{"num_hidden_layers": 13, "intermediate_size": 2048, "rope_theta": 500000.0, "parallel_block": false, "optimizer": "soap_variant", "lr_mult_up": 1.28}
Each number is 200 + 30 x the weight over its row's rms, rounded and kept within 0 to 999. Layers, rows and columns count from 0. The size before them is the row's rms in percent of the matrix's.

# layer 8 MLP gate, 2048x512, rms 0.0574, rows 2003-2047, columns 384-511
098,171,204,255,165,206,189,258,185,213,205,195,175,203,179,209,205,209,218,164,162,218,187,164,230,185,174,161,179,170,234,201,192,207,229,225,171,248,158,183,163,214,182,206,183,194,160,230,187,207,236,215,250,209,185,200,194,124,184,176,233,150,195,225,213,179,153,208,229,173,182,215,159,181,227,219,137,197,214,201,167,217,223,184,203,199,222,197,186,174,227,214,205,189,186,244,195,192,205,186,197,136,281,229,198,244,263,195,246,198,185,227,209,201,238,123,213,234,231,220,228,201,133,220,187,259,246,189,205
103,241,181,179,195,205,180,159,222,206,180,235,225,200,257,204,230,212,184,192,227,208,226,227,141,202,185,199,218,243,193,222,218,239,176,168,206,242,175,144,195,139,217,210,264,206,221,218,168,212,202,178,239,197,193,207,253,202,194,247,218,202,195,190,176,189,213,260,229,227,273,211,226,163,214,177,153,174,193,226,185,196,184,177,176,214,151,170,224,176,169,240,186,218,198,171,205,129,172,218,198,140,233,199,190,204,163,195,246,240,180,184,191,188,220,210,171,164,225,208,211,197,235,206,199,178,169,213,245
104,153,184,219,193,203,149,154,193,214,241,256,173,188,164,276,179,138,237,238,180,207,188,216,170,190,198,205,186,208,206,172,228,217,169,230,242,205,225,219,145,212,194,234,222,222,171,237,196,209,205,151,197,162,184,203,208,248,151,286,205,194,181,174,159,181,182,227,184,219,244,226,175,192,219,234,236,229,212,193,210,221,165,240,168,238,174,147,191,183,175,193,229,219,173,215,227,211,247,214,222,193,223,215,165,181,220,193,193,172,181,219,163,254,223,232,219,172,193,221,193,209,182,233,191,188,196,216,230
097,219,190,246,243,203,177,208,178,193,167,217,195,187,214,178,173,205,196,228,206,158,226,176,227,175,217,158,182,154,197,152,167,126,221,190,125,165,238,226,162,215,210,168,177,199,214,192,200,190,186,205,191,201,242,175,256,223,157,180,234,196,233,215,205,162,215,243,166,223,194,187,216,224,235,233,228,151,226,222,196,154,173,113,217,243,182,184,256,220,255,277,213,219,258,202,194,184,186,207,228,239,174,157,193,199,198,211,254,240,157,209,243,240,150,195,200,210,252,189,271,221,163,222,194,206,210,183,195
102,194,197,204,177,240,118,188,161,192,171,186,221,179,162,230,181,181,184,224,208,166,173,222,237,217,180,220,186,219,248,212,239,134,208,199,189,161,207,195,229,174,253,202,191,131,256,196,240,219,198,179,190,200,197,173,196,236,204,229,213,205,196,218,180,187,228,268,212,194,200,168,169,203,189,220,254,189,159,210,201,243,215,180,214,204,228,258,219,203,211,176,188,204,164,239,180,165,174,156,201,139,135,222,174,197,205,213,164,210,206,190,223,198,164,251,157,199,216,181,238,171,172,246,141,190,197,217,182
102,208,195,191,174,148,184,248,223,192,197,210,204,245,246,156,196,150,223,208,223,227,185,209,246,196,176,246,148,206,169,228,160,187,219,188,205,246,193,165,253,212,150,224,202,243,220,227,228,210,216,238,167,188,225,210,219,197,137,223,179,223,244,162,264,208,197,170,172,171,252,161,171,127,258,282,248,227,201,245,238,221,206,211,214,195,193,174,236,236,188,197,242,174,216,166,206,231,212,174,261,215,202,188,247,238,191,206,218,215,208,185,203,210,207,189,208,204,166,183,144,237,206,219,159,167,205,228,189
098,250,189,205,206,201,202,222,236,197,191,172,233,221,149,135,209,238,228,154,216,173,171,202,230,200,228,240,255,169,242,243,183,219,202,160,221,153,199,156,186,217,211,167,163,162,180,251,241,208,166,238,233,185,199,194,178,214,171,155,247,157,242,198,169,193,221,196,216,185,132,211,212,198,190,192,179,199,236,185,234,201,132,218,199,223,191,161,176,234,207,216,154,174,223,230,209,219,164,193,229,181,154,211,151,177,227,252,251,196,229,243,147,192,202,170,151,174,238,185,169,249,202,185,213,237,240,185,199
096,224,190,206,181,200,248,255,243,174,197,237,199,251,204,197,181,210,239,179,143,190,189,191,184,205,239,214,194,194,214,197,174,193,158,206,141,196,192,222,144,204,241,204,162,193,194,224,205,153,174,201,222,210,210,224,211,257,177,206,212,201,252,206,171,231,202,187,98,207,266,178,219,217,197,161,216,203,193,219,177,248,171,202,155,197,160,180,242,210,184,180,242,220,247,183,197,230,144,203,180,117,237,175,216,265,201,208,201,165,193,175,166,189,218,178,163,224,205,236,208,197,169,192,207,238,200,218,189
097,207,184,180,172,197,192,151,185,189,178,176,167,183,251,253,192,241,180,232,185,217,177,227,174,220,186,235,223,152,241,174,204,182,203,230,243,179,192,184,205,246,251,185,161,176,192,189,198,238,170,242,155,220,236,243,216,220,186,231,217,173,210,186,179,188,204,248,165,248,252,243,178,189,257,241,172,196,185,189,213,179,195,239,176,201,151,240,214,211,162,130,197,194,212,219,240,258,227,193,185,186,198,214,191,231,208,226,173,201,201,173,179,143,190,235,183,221,207,217,208,115,230,244,244,227,169,194,247
098,168,183,127,196,147,264,174,187,217,232,232,193,161,196,210,194,213,160,185,195,229,223,188,210,187,241,201,172,211,209,218,193,160,172,196,182,178,154,173,192,208,248,166,169,235,162,140,172,213,246,224,183,217,213,194,228,196,209,244,184,204,175,268,179,163,153,205,179,207,202,255,198,104,196,148,249,225,212,169,187,274,198,228,193,177,178,217,179,179,214,203,184,178,211,253,194,236,223,191,157,222,154,188,198,190,221,214,202,191,179,174,191,262,164,208,201,220,176,196,163,186,215,175,231,158,225,168,221
098,211,183,189,218,208,157,248,246,242,203,249,143,237,207,207,210,214,118,176,164,153,173,231,182,183,161,179,209,176,245,186,188,173,225,181,230,199,150,191,251,205,199,176,197,204,166,221,194,194,231,228,200,189,189,238,180,203,240,207,175,200,232,243,187,211,318,161,231,210,228,227,188,210,179,217,198,213,269,252,207,206,158,211,248,204,186,215,148,220,229,133,219,170,212,178,234,213,222,216,186,163,207,137,206,168,163,237,180,286,162,227,242,190,180,236,224,248,167,240,172,217,252,206,228,161,228,221,229
102,205,206,234,193,240,225,187,181,235,247,227,180,188,216,143,199,153,202,229,217,213,212,172,219,196,259,150,187,200,130,206,161,240,173,144,212,169,170,209,281,166,154,177,174,189,205,216,203,200,201,154,253,246,231,210,214,171,169,174,231,235,245,207,233,188,178,257,185,179,196,237,202,136,182,147,196,221,202,228,199,155,178,186,173,210,229,210,203,165,195,224,207,226,181,204,208,235,203,239,218,222,234,221,162,163,165,251,203,191,162,187,176,294,214,255,191,197,209,158,159,169,172,172,177,163,205,171,186
096,231,230,216,176,179,218,253,223,189,184,187,192,209,212,185,193,149,167,212,221,178,218,222,151,212,244,191,201,201,214,193,199,219,215,239,214,171,238,208,220,185,170,177,209,165,193,229,159,200,214,217,188,179,217,213,226,234,166,187,164,210,155,199,215,169,208,184,174,227,250,243,247,235,196,189,197,189,131,253,190,201,202,231,215,171,207,222,217,171,218,154,202,233,160,233,138,238,231,243,229,185,172,169,137,196,141,197,236,251,221,185,170,170,213,188,225,191,225,208,262,185,230,207,191,202,185,241,195
097,267,178,229,163,229,216,247,164,224,257,241,212,169,204,172,159,206,180,194,203,198,154,153,190,239,247,209,195,224,163,227,160,146,215,186,194,163,227,187,241,189,213,177,238,215,120,218,196,222,180,213,131,191,182,225,132,182,224,187,172,214,172,153,222,192,232,240,203,174,161,193,223,217,214,214,190,166,183,155,151,181,169,177,186,203,236,163,208,135,216,188,199,256,224,156,218,245,175,219,219,236,226,217,198,179,160,203,189,212,143,191,175,247,182,243,235,195,182,222,216,197,159,155,221,176,166,234,173
096,207,241,162,186,186,227,227,196,153,212,179,224,200,233,196,189,220,184,183,142,226,236,195,226,203,231,283,247,235,209,161,170,191,162,192,200,206,283,185,164,200,203,200,178,206,219,175,157,174,214,191,189,227,196,210,206,132,181,179,168,120,242,145,209,184,173,188,235,213,215,236,241,198,237,196,210,218,148,206,178,201,219,153,184,193,223,159,256,181,157,214,175,216,203,184,208,172,186,198,146,176,189,203,212,144,197,215,168,190,182,210,220,255,188,195,232,188,218,195,181,249,269,184,238,227,107,186,183
101,221,236,242,202,176,129,166,222,224,194,251,227,232,185,181,182,203,231,205,181,209,201,214,255,238,205,198,272,197,172,133,197,232,209,225,202,186,211,172,191,120,275,193,179,210,183,216,237,217,174,167,182,209,211,250,249,214,222,209,265,188,172,171,180,186,235,206,242,208,187,213,185,185,223,241,243,224,210,223,234,228,165,255,167,160,195,204,206,183,184,207,213,207,206,239,163,208,232,190,170,234,205,214,241,204,197,124,219,232,161,240,170,161,162,223,230,241,133,214,237,222,163,202,208,206,196,175,114
103,129,211,229,213,183,164,221,233,219,213,189,191,215,188,205,219,206,183,199,199,176,177,207,169,242,176,141,183,146,138,244,195,229,131,198,157,211,241,182,226,177,229,178,164,217,188,223,219,155,193,211,168,231,181,171,190,253,198,219,181,170,159,178,198,215,210,181,182,219,225,183,240,164,250,126,133,210,179,140,149,241,200,208,182,188,202,224,177,209,154,124,182,173,187,215,213,197,215,210,132,210,192,225,179,167,243,241,228,181,232,172,155,209,174,206,179,218,187,176,233,199,175,196,209,164,162,213,205
090,195,158,227,206,234,201,217,193,193,160,205,230,178,197,199,240,171,186,116,194,198,179,240,210,159,213,157,215,211,207,237,183,170,216,214,195,138,190,182,236,208,183,164,188,179,159,193,207,172,214,197,223,153,232,188,171,216,195,249,184,229,154,120,175,244,166,211,176,191,212,211,191,230,250,166,142,203,188,191,220,170,202,239,224,210,178,174,161,229,224,243,188,208,182,236,259,189,207,199,212,161,195,256,196,215,176,219,210,187,203,192,229,186,223,164,232,240,230,143,157,209,195,216,195,225,163,223,223
100,240,217,236,208,168,212,241,133,182,201,250,210,141,227,168,161,242,187,172,194,232,199,187,174,156,228,179,174,162,196,199,223,232,182,253,212,206,247,280,211,212,217,188,273,204,184,229,244,198,185,223,182,206,188,216,218,172,137,178,225,159,147,192,163,173,188,204,202,193,237,204,199,169,259,166,196,197,198,213,218,210,140,199,191,182,187,169,197,210,202,164,177,225,219,184,196,195,156,205,283,154,232,248,200,223,180,220,206,172,209,153,180,176,188,210,224,220,187,188,167,215,180,273,204,181,197,180,220
093,149,161,210,234,173,167,251,188,234,246,203,222,174,154,261,190,201,162,199,219,167,189,160,192,181,210,216,243,213,223,193,239,231,133,238,186,205,181,160,228,227,188,182,233,198,220,200,226,217,195,242,205,183,190,217,233,225,232,179,239,136,171,219,219,165,202,186,191,233,252,246,185,139,177,222,156,235,159,204,234,222,223,211,175,225,200,139,187,204,212,198,187,214,266,194,218,124,222,188,217,199,214,175,191,194,183,228,215,257,233,161,172,248,130,181,215,237,116,154,238,198,148,198,246,175,185,229,206
105,167,191,230,268,199,196,172,213,221,253,151,225,247,212,193,178,221,178,191,211,177,214,200,175,158,227,185,199,188,206,210,202,208,228,166,217,239,232,168,208,202,264,179,238,179,161,235,213,166,158,191,250,259,196,178,198,209,163,199,157,235,178,172,169,197,189,187,199,228,189,229,209,223,188,158,175,226,183,193,195,227,237,227,212,233,198,160,158,215,224,134,209,114,217,249,206,195,198,244,151,207,215,208,229,220,215,165,168,206,249,182,198,205,196,213,210,226,178,247,239,151,231,221,209,244,165,225,217
103,170,195,208,192,210,263,188,202,213,204,270,194,235,207,229,186,196,196,194,192,230,188,229,225,184,189,237,229,196,219,180,197,168,178,226,204,207,246,231,212,230,154,121,161,242,182,199,239,156,223,201,175,119,256,212,196,228,181,246,191,238,150,235,188,208,251,274,211,146,249,138,144,221,255,166,171,154,207,184,265,223,202,187,198,246,168,186,136,178,212,195,226,170,222,188,193,175,228,248,209,234,200,175,212,136,160,221,174,174,243,194,198,162,221,200,172,154,181,215,206,169,255,184,195,200,212,214,211
098,166,250,201,221,235,138,201,235,246,192,152,215,206,199,177,215,184,146,226,231,209,206,193,182,180,253,230,210,212,163,136,155,227,243,197,132,211,191,220,219,207,190,193,228,178,165,173,189,216,192,226,231,197,195,268,152,203,181,240,232,198,243,214,166,236,214,168,165,176,151,162,163,158,174,169,222,215,215,238,208,234,206,232,161,225,240,178,232,174,245,220,138,192,253,197,227,183,167,223,238,224,197,211,204,186,226,238,185,211,188,218,211,198,203,180,163,216,158,202,206,218,210,229,216,194,211,220,219
100,143,177,141,286,247,194,179,147,254,146,204,161,237,246,193,229,182,231,181,261,210,191,239,168,256,231,239,214,212,233,180,199,203,195,169,249,195,195,212,191,206,233,235,179,209,180,239,248,164,186,199,222,180,206,188,231,196,213,183,222,234,229,183,200,214,171,187,215,185,190,244,219,229,190,160,249,196,239,193,192,189,203,160,200,201,121,193,292,181,212,175,244,184,195,184,207,207,180,188,242,175,225,206,220,247,194,183,273,172,200,198,195,211,205,211,173,195,221,212,203,199,180,168,214,144,183,233,152
102,165,181,197,200,187,173,224,205,183,192,234,218,240,206,232,191,193,249,198,166,211,154,224,184,198,144,208,240,202,187,133,208,174,219,222,281,199,189,196,155,170,204,176,218,220,235,175,203,213,163,176,193,240,190,266,202,193,196,180,250,221,256,228,222,183,251,268,231,179,194,168,171,217,216,214,182,210,165,209,145,218,248,176,172,246,193,152,200,218,231,216,191,258,205,232,190,193,183,204,189,219,185,171,199,153,217,234,150,187,230,184,171,196,155,180,191,174,238,155,196,245,199,187,202,215,246,194,246
104,217,115,162,249,169,188,186,230,223,163,206,210,134,234,169,198,220,222,271,219,93,188,226,184,183,225,210,199,219,222,231,227,156,250,167,196,165,238,213,200,219,214,188,169,160,254,166,221,205,255,180,213,198,241,205,204,206,189,189,190,237,213,212,215,174,205,228,169,209,185,249,231,200,211,180,202,163,178,215,194,213,227,243,189,211,150,241,218,191,179,184,211,226,215,259,214,202,153,180,169,144,225,237,240,218,170,161,240,214,166,164,201,185,165,196,195,213,198,212,235,253,166,172,223,162,233,172,167
106,237,269,226,200,246,201,219,173,185,171,183,201,181,211,200,186,193,192,186,236,204,170,219,217,217,251,216,224,185,176,208,140,257,189,160,187,115,192,203,250,195,189,162,196,213,199,249,199,209,146,255,183,229,190,245,232,246,169,236,192,224,178,169,197,177,219,171,203,278,237,162,209,196,168,225,180,179,174,222,122,199,223,185,238,188,197,206,200,187,179,199,248,195,162,171,214,186,209,187,219,192,232,165,164,195,170,169,216,225,183,195,170,174,204,199,214,145,196,206,166,225,192,107,209,186,169,204,173
097,151,190,187,168,201,193,238,200,242,202,195,219,191,213,151,195,214,175,158,131,197,231,194,259,172,169,205,249,178,222,203,173,217,160,164,133,172,146,174,219,188,144,238,217,221,204,219,204,229,212,189,249,232,192,149,189,214,153,192,195,212,179,254,227,127,168,182,182,169,230,219,240,220,182,190,172,186,228,225,181,197,202,235,132,228,216,154,129,226,149,224,150,170,187,210,233,219,175,246,199,250,246,210,226,208,203,192,208,186,202,176,209,187,214,242,177,178,193,232,167,251,244,227,153,174,208,238,249
101,189,192,148,208,195,219,185,174,171,192,207,219,180,214,129,201,165,211,188,138,217,220,201,218,184,155,156,205,194,165,209,137,232,233,195,199,227,222,222,236,151,188,214,199,207,168,226,239,156,188,165,231,190,224,187,212,174,163,173,235,126,199,198,211,195,156,225,149,219,261,240,251,164,221,224,250,193,240,195,192,179,246,216,221,200,202,214,134,175,177,187,180,178,218,253,208,252,187,237,225,191,239,244,168,214,211,172,155,207,233,202,159,213,163,247,212,194,180,219,243,189,182,161,147,241,134,238,262
102,207,212,147,126,133,188,198,152,241,222,216,201,224,196,151,238,208,170,180,165,222,189,204,232,211,229,241,159,222,169,195,204,201,153,168,258,201,236,151,225,189,253,241,185,167,210,193,232,233,188,191,200,253,208,179,196,180,187,219,177,220,158,165,202,251,176,206,210,208,225,204,223,192,144,235,175,213,172,202,170,207,203,192,195,192,174,211,170,224,188,224,143,254,231,260,195,195,171,171,219,181,198,201,206,234,188,266,217,231,252,199,195,145,190,209,185,209,205,180,240,224,211,202,212,148,199,176,163
099,167,214,198,248,196,164,217,168,189,207,132,163,248,232,216,257,198,179,194,225,223,208,198,240,164,148,168,180,196,244,255,230,149,224,207,200,178,220,188,217,193,196,220,244,213,198,196,150,190,219,146,159,205,214,245,214,210,204,203,177,185,171,256,178,232,202,149,155,239,216,165,182,209,205,163,205,202,196,188,226,186,178,230,203,189,195,164,163,224,224,226,188,169,193,247,165,224,196,223,127,185,253,162,228,183,226,222,165,172,219,186,205,147,196,132,172,159,182,245,151,240,244,222,196,245,177,193,228
096,217,177,176,242,192,197,171,180,214,226,228,226,204,202,219,183,175,189,121,205,175,188,149,156,218,174,167,229,235,199,168,213,213,247,152,190,200,175,194,222,165,240,200,173,233,252,229,231,211,192,154,266,209,190,216,208,220,173,225,221,220,204,206,225,250,205,212,200,205,221,173,179,207,192,208,174,203,184,266,195,206,214,152,196,221,201,206,167,222,194,207,176,172,207,216,220,195,214,182,162,203,174,204,206,189,209,208,184,205,235,221,206,208,210,204,215,206,254,227,196,213,191,243,216,208,219,193,214
092,209,202,213,195,156,220,173,253,215,193,190,184,138,176,149,241,191,236,197,223,145,204,186,236,186,151,185,260,178,212,222,227,182,219,187,255,204,218,187,180,212,192,209,167,244,180,219,217,168,208,195,177,193,218,270,205,200,229,206,211,205,203,189,217,211,208,193,211,206,237,179,192,189,213,213,168,225,201,206,226,168,157,205,192,155,260,207,227,226,205,199,166,216,201,202,185,218,274,231,127,197,189,225,248,179,218,162,236,179,199,261,173,231,185,261,200,174,234,189,216,236,188,214,190,146,158,213,171
097,188,197,188,197,208,279,155,256,218,152,180,211,156,200,214,213,226,161,200,181,245,204,194,233,204,153,161,220,213,217,153,156,197,224,243,165,185,161,218,228,228,149,218,188,202,203,206,236,194,157,181,189,158,206,198,196,195,160,212,159,159,230,173,191,107,168,252,219,204,166,204,162,243,189,256,226,172,200,224,194,216,215,174,257,174,121,235,183,187,170,179,178,146,176,243,198,191,207,168,215,229,206,208,197,214,136,257,205,258,204,238,169,218,181,165,167,240,165,199,203,222,211,237,210,229,170,202,223
093,224,178,160,171,157,208,223,141,210,230,210,158,225,212,257,233,235,221,163,226,232,215,218,208,217,194,186,249,206,179,217,182,215,265,210,192,176,230,177,178,180,236,153,221,190,241,175,247,240,191,162,209,212,186,247,200,220,200,171,200,183,187,228,204,183,230,229,190,179,209,194,193,244,176,173,181,199,231,215,244,188,169,140,203,274,266,181,174,150,204,239,215,236,166,195,246,211,107,202,164,220,157,233,237,279,187,237,174,190,194,213,148,179,205,212,154,179,197,203,226,171,196,199,209,186,185,245,231
098,237,168,219,140,222,178,190,178,185,216,181,182,241,185,170,256,176,225,182,160,130,211,250,124,172,240,182,208,184,212,200,222,177,191,159,181,173,209,204,191,215,262,223,144,217,188,176,232,213,168,211,196,175,193,222,186,202,231,211,204,207,208,168,179,193,169,291,202,225,180,221,207,186,147,200,201,180,193,189,165,234,224,202,194,136,230,218,197,249,208,216,208,207,245,216,232,194,171,213,169,210,133,185,222,214,183,145,189,230,209,239,193,180,173,195,224,269,236,266,228,209,202,230,185,240,204,185,183
099,139,221,241,249,257,187,184,169,167,194,203,141,155,235,218,207,240,216,188,176,190,228,160,224,243,259,173,186,191,156,157,236,284,179,197,136,236,159,112,232,168,189,185,214,213,167,155,216,188,184,206,170,209,228,158,179,205,140,222,249,202,183,159,160,266,180,203,206,244,210,233,184,199,174,143,204,226,205,175,184,191,187,189,190,205,239,225,209,179,254,244,262,154,196,168,195,196,166,249,216,243,222,232,201,201,203,233,187,268,152,189,149,187,195,152,186,217,225,191,183,240,195,255,258,201,142,199,208
101,261,150,202,206,216,207,229,199,225,230,191,218,171,163,229,234,175,203,192,181,220,173,137,204,171,150,187,235,175,236,194,203,174,203,254,216,175,202,178,244,272,232,182,225,175,168,220,198,189,218,155,221,209,184,215,179,198,199,194,161,114,201,196,202,171,143,230,204,142,212,189,115,240,233,246,197,215,174,231,157,211,188,196,181,208,203,184,197,181,208,192,234,194,199,160,171,198,209,145,214,248,195,174,213,187,245,198,224,184,194,236,197,211,224,170,188,208,189,272,198,168,190,221,204,262,264,237,226
097,170,237,154,236,256,178,213,188,189,237,216,149,201,210,181,163,206,210,217,219,232,195,161,199,216,207,211,153,198,155,218,145,166,242,177,248,234,140,129,231,231,230,231,200,279,229,153,177,175,194,187,160,153,209,224,193,218,169,194,216,124,192,172,295,170,198,220,241,175,265,204,164,191,193,192,229,199,225,191,146,181,230,245,192,209,250,193,158,169,217,192,181,201,208,207,161,185,204,180,238,228,167,228,170,209,149,161,173,193,190,182,147,187,129,161,205,146,143,154,193,214,167,242,227,221,236,191,228
103,196,163,195,191,237,171,185,200,181,150,187,221,259,201,230,180,212,174,164,213,189,181,130,240,250,211,204,169,176,191,189,197,174,201,190,181,210,200,214,197,155,204,223,201,165,251,166,171,202,185,194,210,214,178,241,191,203,188,172,173,191,176,219,222,216,115,193,207,236,199,147,207,168,214,198,223,192,185,231,232,180,240,216,209,187,230,203,191,168,171,185,196,192,194,176,181,201,209,190,224,204,239,185,240,197,177,204,200,140,155,159,211,169,206,186,169,211,217,207,177,193,167,225,163,207,219,220,228
099,200,155,216,186,241,192,233,107,196,228,236,208,224,268,226,209,193,204,195,224,231,209,194,223,216,239,191,197,184,251,160,231,196,205,141,231,169,194,243,174,205,171,226,214,171,204,198,189,192,181,221,244,162,200,201,245,158,127,200,293,191,217,192,169,228,230,223,201,183,200,207,194,161,258,222,194,183,216,197,202,151,128,229,201,221,169,160,145,225,187,201,227,207,144,172,159,248,192,250,190,194,187,228,148,222,178,206,174,256,204,205,204,193,186,172,214,253,252,193,218,196,231,184,169,227,218,152,156
098,266,162,163,232,192,199,163,185,115,192,186,190,218,222,285,193,187,166,185,249,215,186,201,235,246,246,202,199,199,207,169,248,223,261,214,154,185,196,117,252,207,203,211,184,211,195,192,231,233,216,258,196,211,211,148,168,233,196,271,222,212,211,238,164,208,175,158,195,151,214,188,195,168,184,228,169,172,169,237,183,158,169,217,200,253,224,249,197,191,210,195,271,168,200,182,172,211,250,181,169,242,220,267,205,221,168,236,210,196,207,201,176,174,127,225,148,238,178,191,198,171,208,183,167,182,224,272,223
098,206,207,174,196,224,212,194,250,235,190,196,182,215,213,164,209,182,174,250,203,192,209,150,129,175,99,173,184,188,204,204,281,178,171,169,185,231,187,165,200,233,220,188,229,193,211,228,160,259,248,243,256,194,192,139,191,209,176,177,193,200,202,170,253,217,213,248,194,201,189,164,158,214,212,174,171,193,191,189,196,203,189,261,169,175,184,157,142,202,191,169,176,204,184,182,209,270,204,243,219,146,221,260,242,238,162,167,166,215,211,178,155,195,243,217,154,172,218,184,199,183,173,209,225,133,202,225,163
104,202,180,118,218,173,218,178,196,196,189,189,190,193,180,176,191,229,231,248,163,177,186,137,201,195,186,195,167,194,215,174,158,166,287,190,194,231,214,208,276,224,194,227,166,191,161,156,194,206,182,211,216,155,194,210,216,162,213,236,189,157,165,222,240,206,234,221,222,169,292,191,240,208,190,219,274,175,211,232,208,233,204,179,211,177,216,215,219,193,214,163,217,156,220,225,196,211,253,186,104,181,185,230,178,176,156,216,191,201,202,216,239,205,268,238,234,155,197,258,175,226,235,245,201,204,164,235,170
104,202,210,230,228,166,168,125,195,194,219,229,254,261,218,205,249,182,215,176,226,225,113,192,216,200,183,209,192,210,215,176,177,226,194,212,182,207,251,147,171,168,242,212,211,209,231,254,158,194,214,252,253,195,174,227,201,212,150,171,193,169,202,160,183,154,175,225,199,222,217,210,173,139,174,173,189,198,219,225,223,203,235,150,221,189,180,234,289,152,183,227,178,231,174,191,218,207,219,178,193,241,163,249,187,218,186,193,123,147,201,193,215,255,208,216,238,140,145,210,146,170,143,188,252,165,220,243,187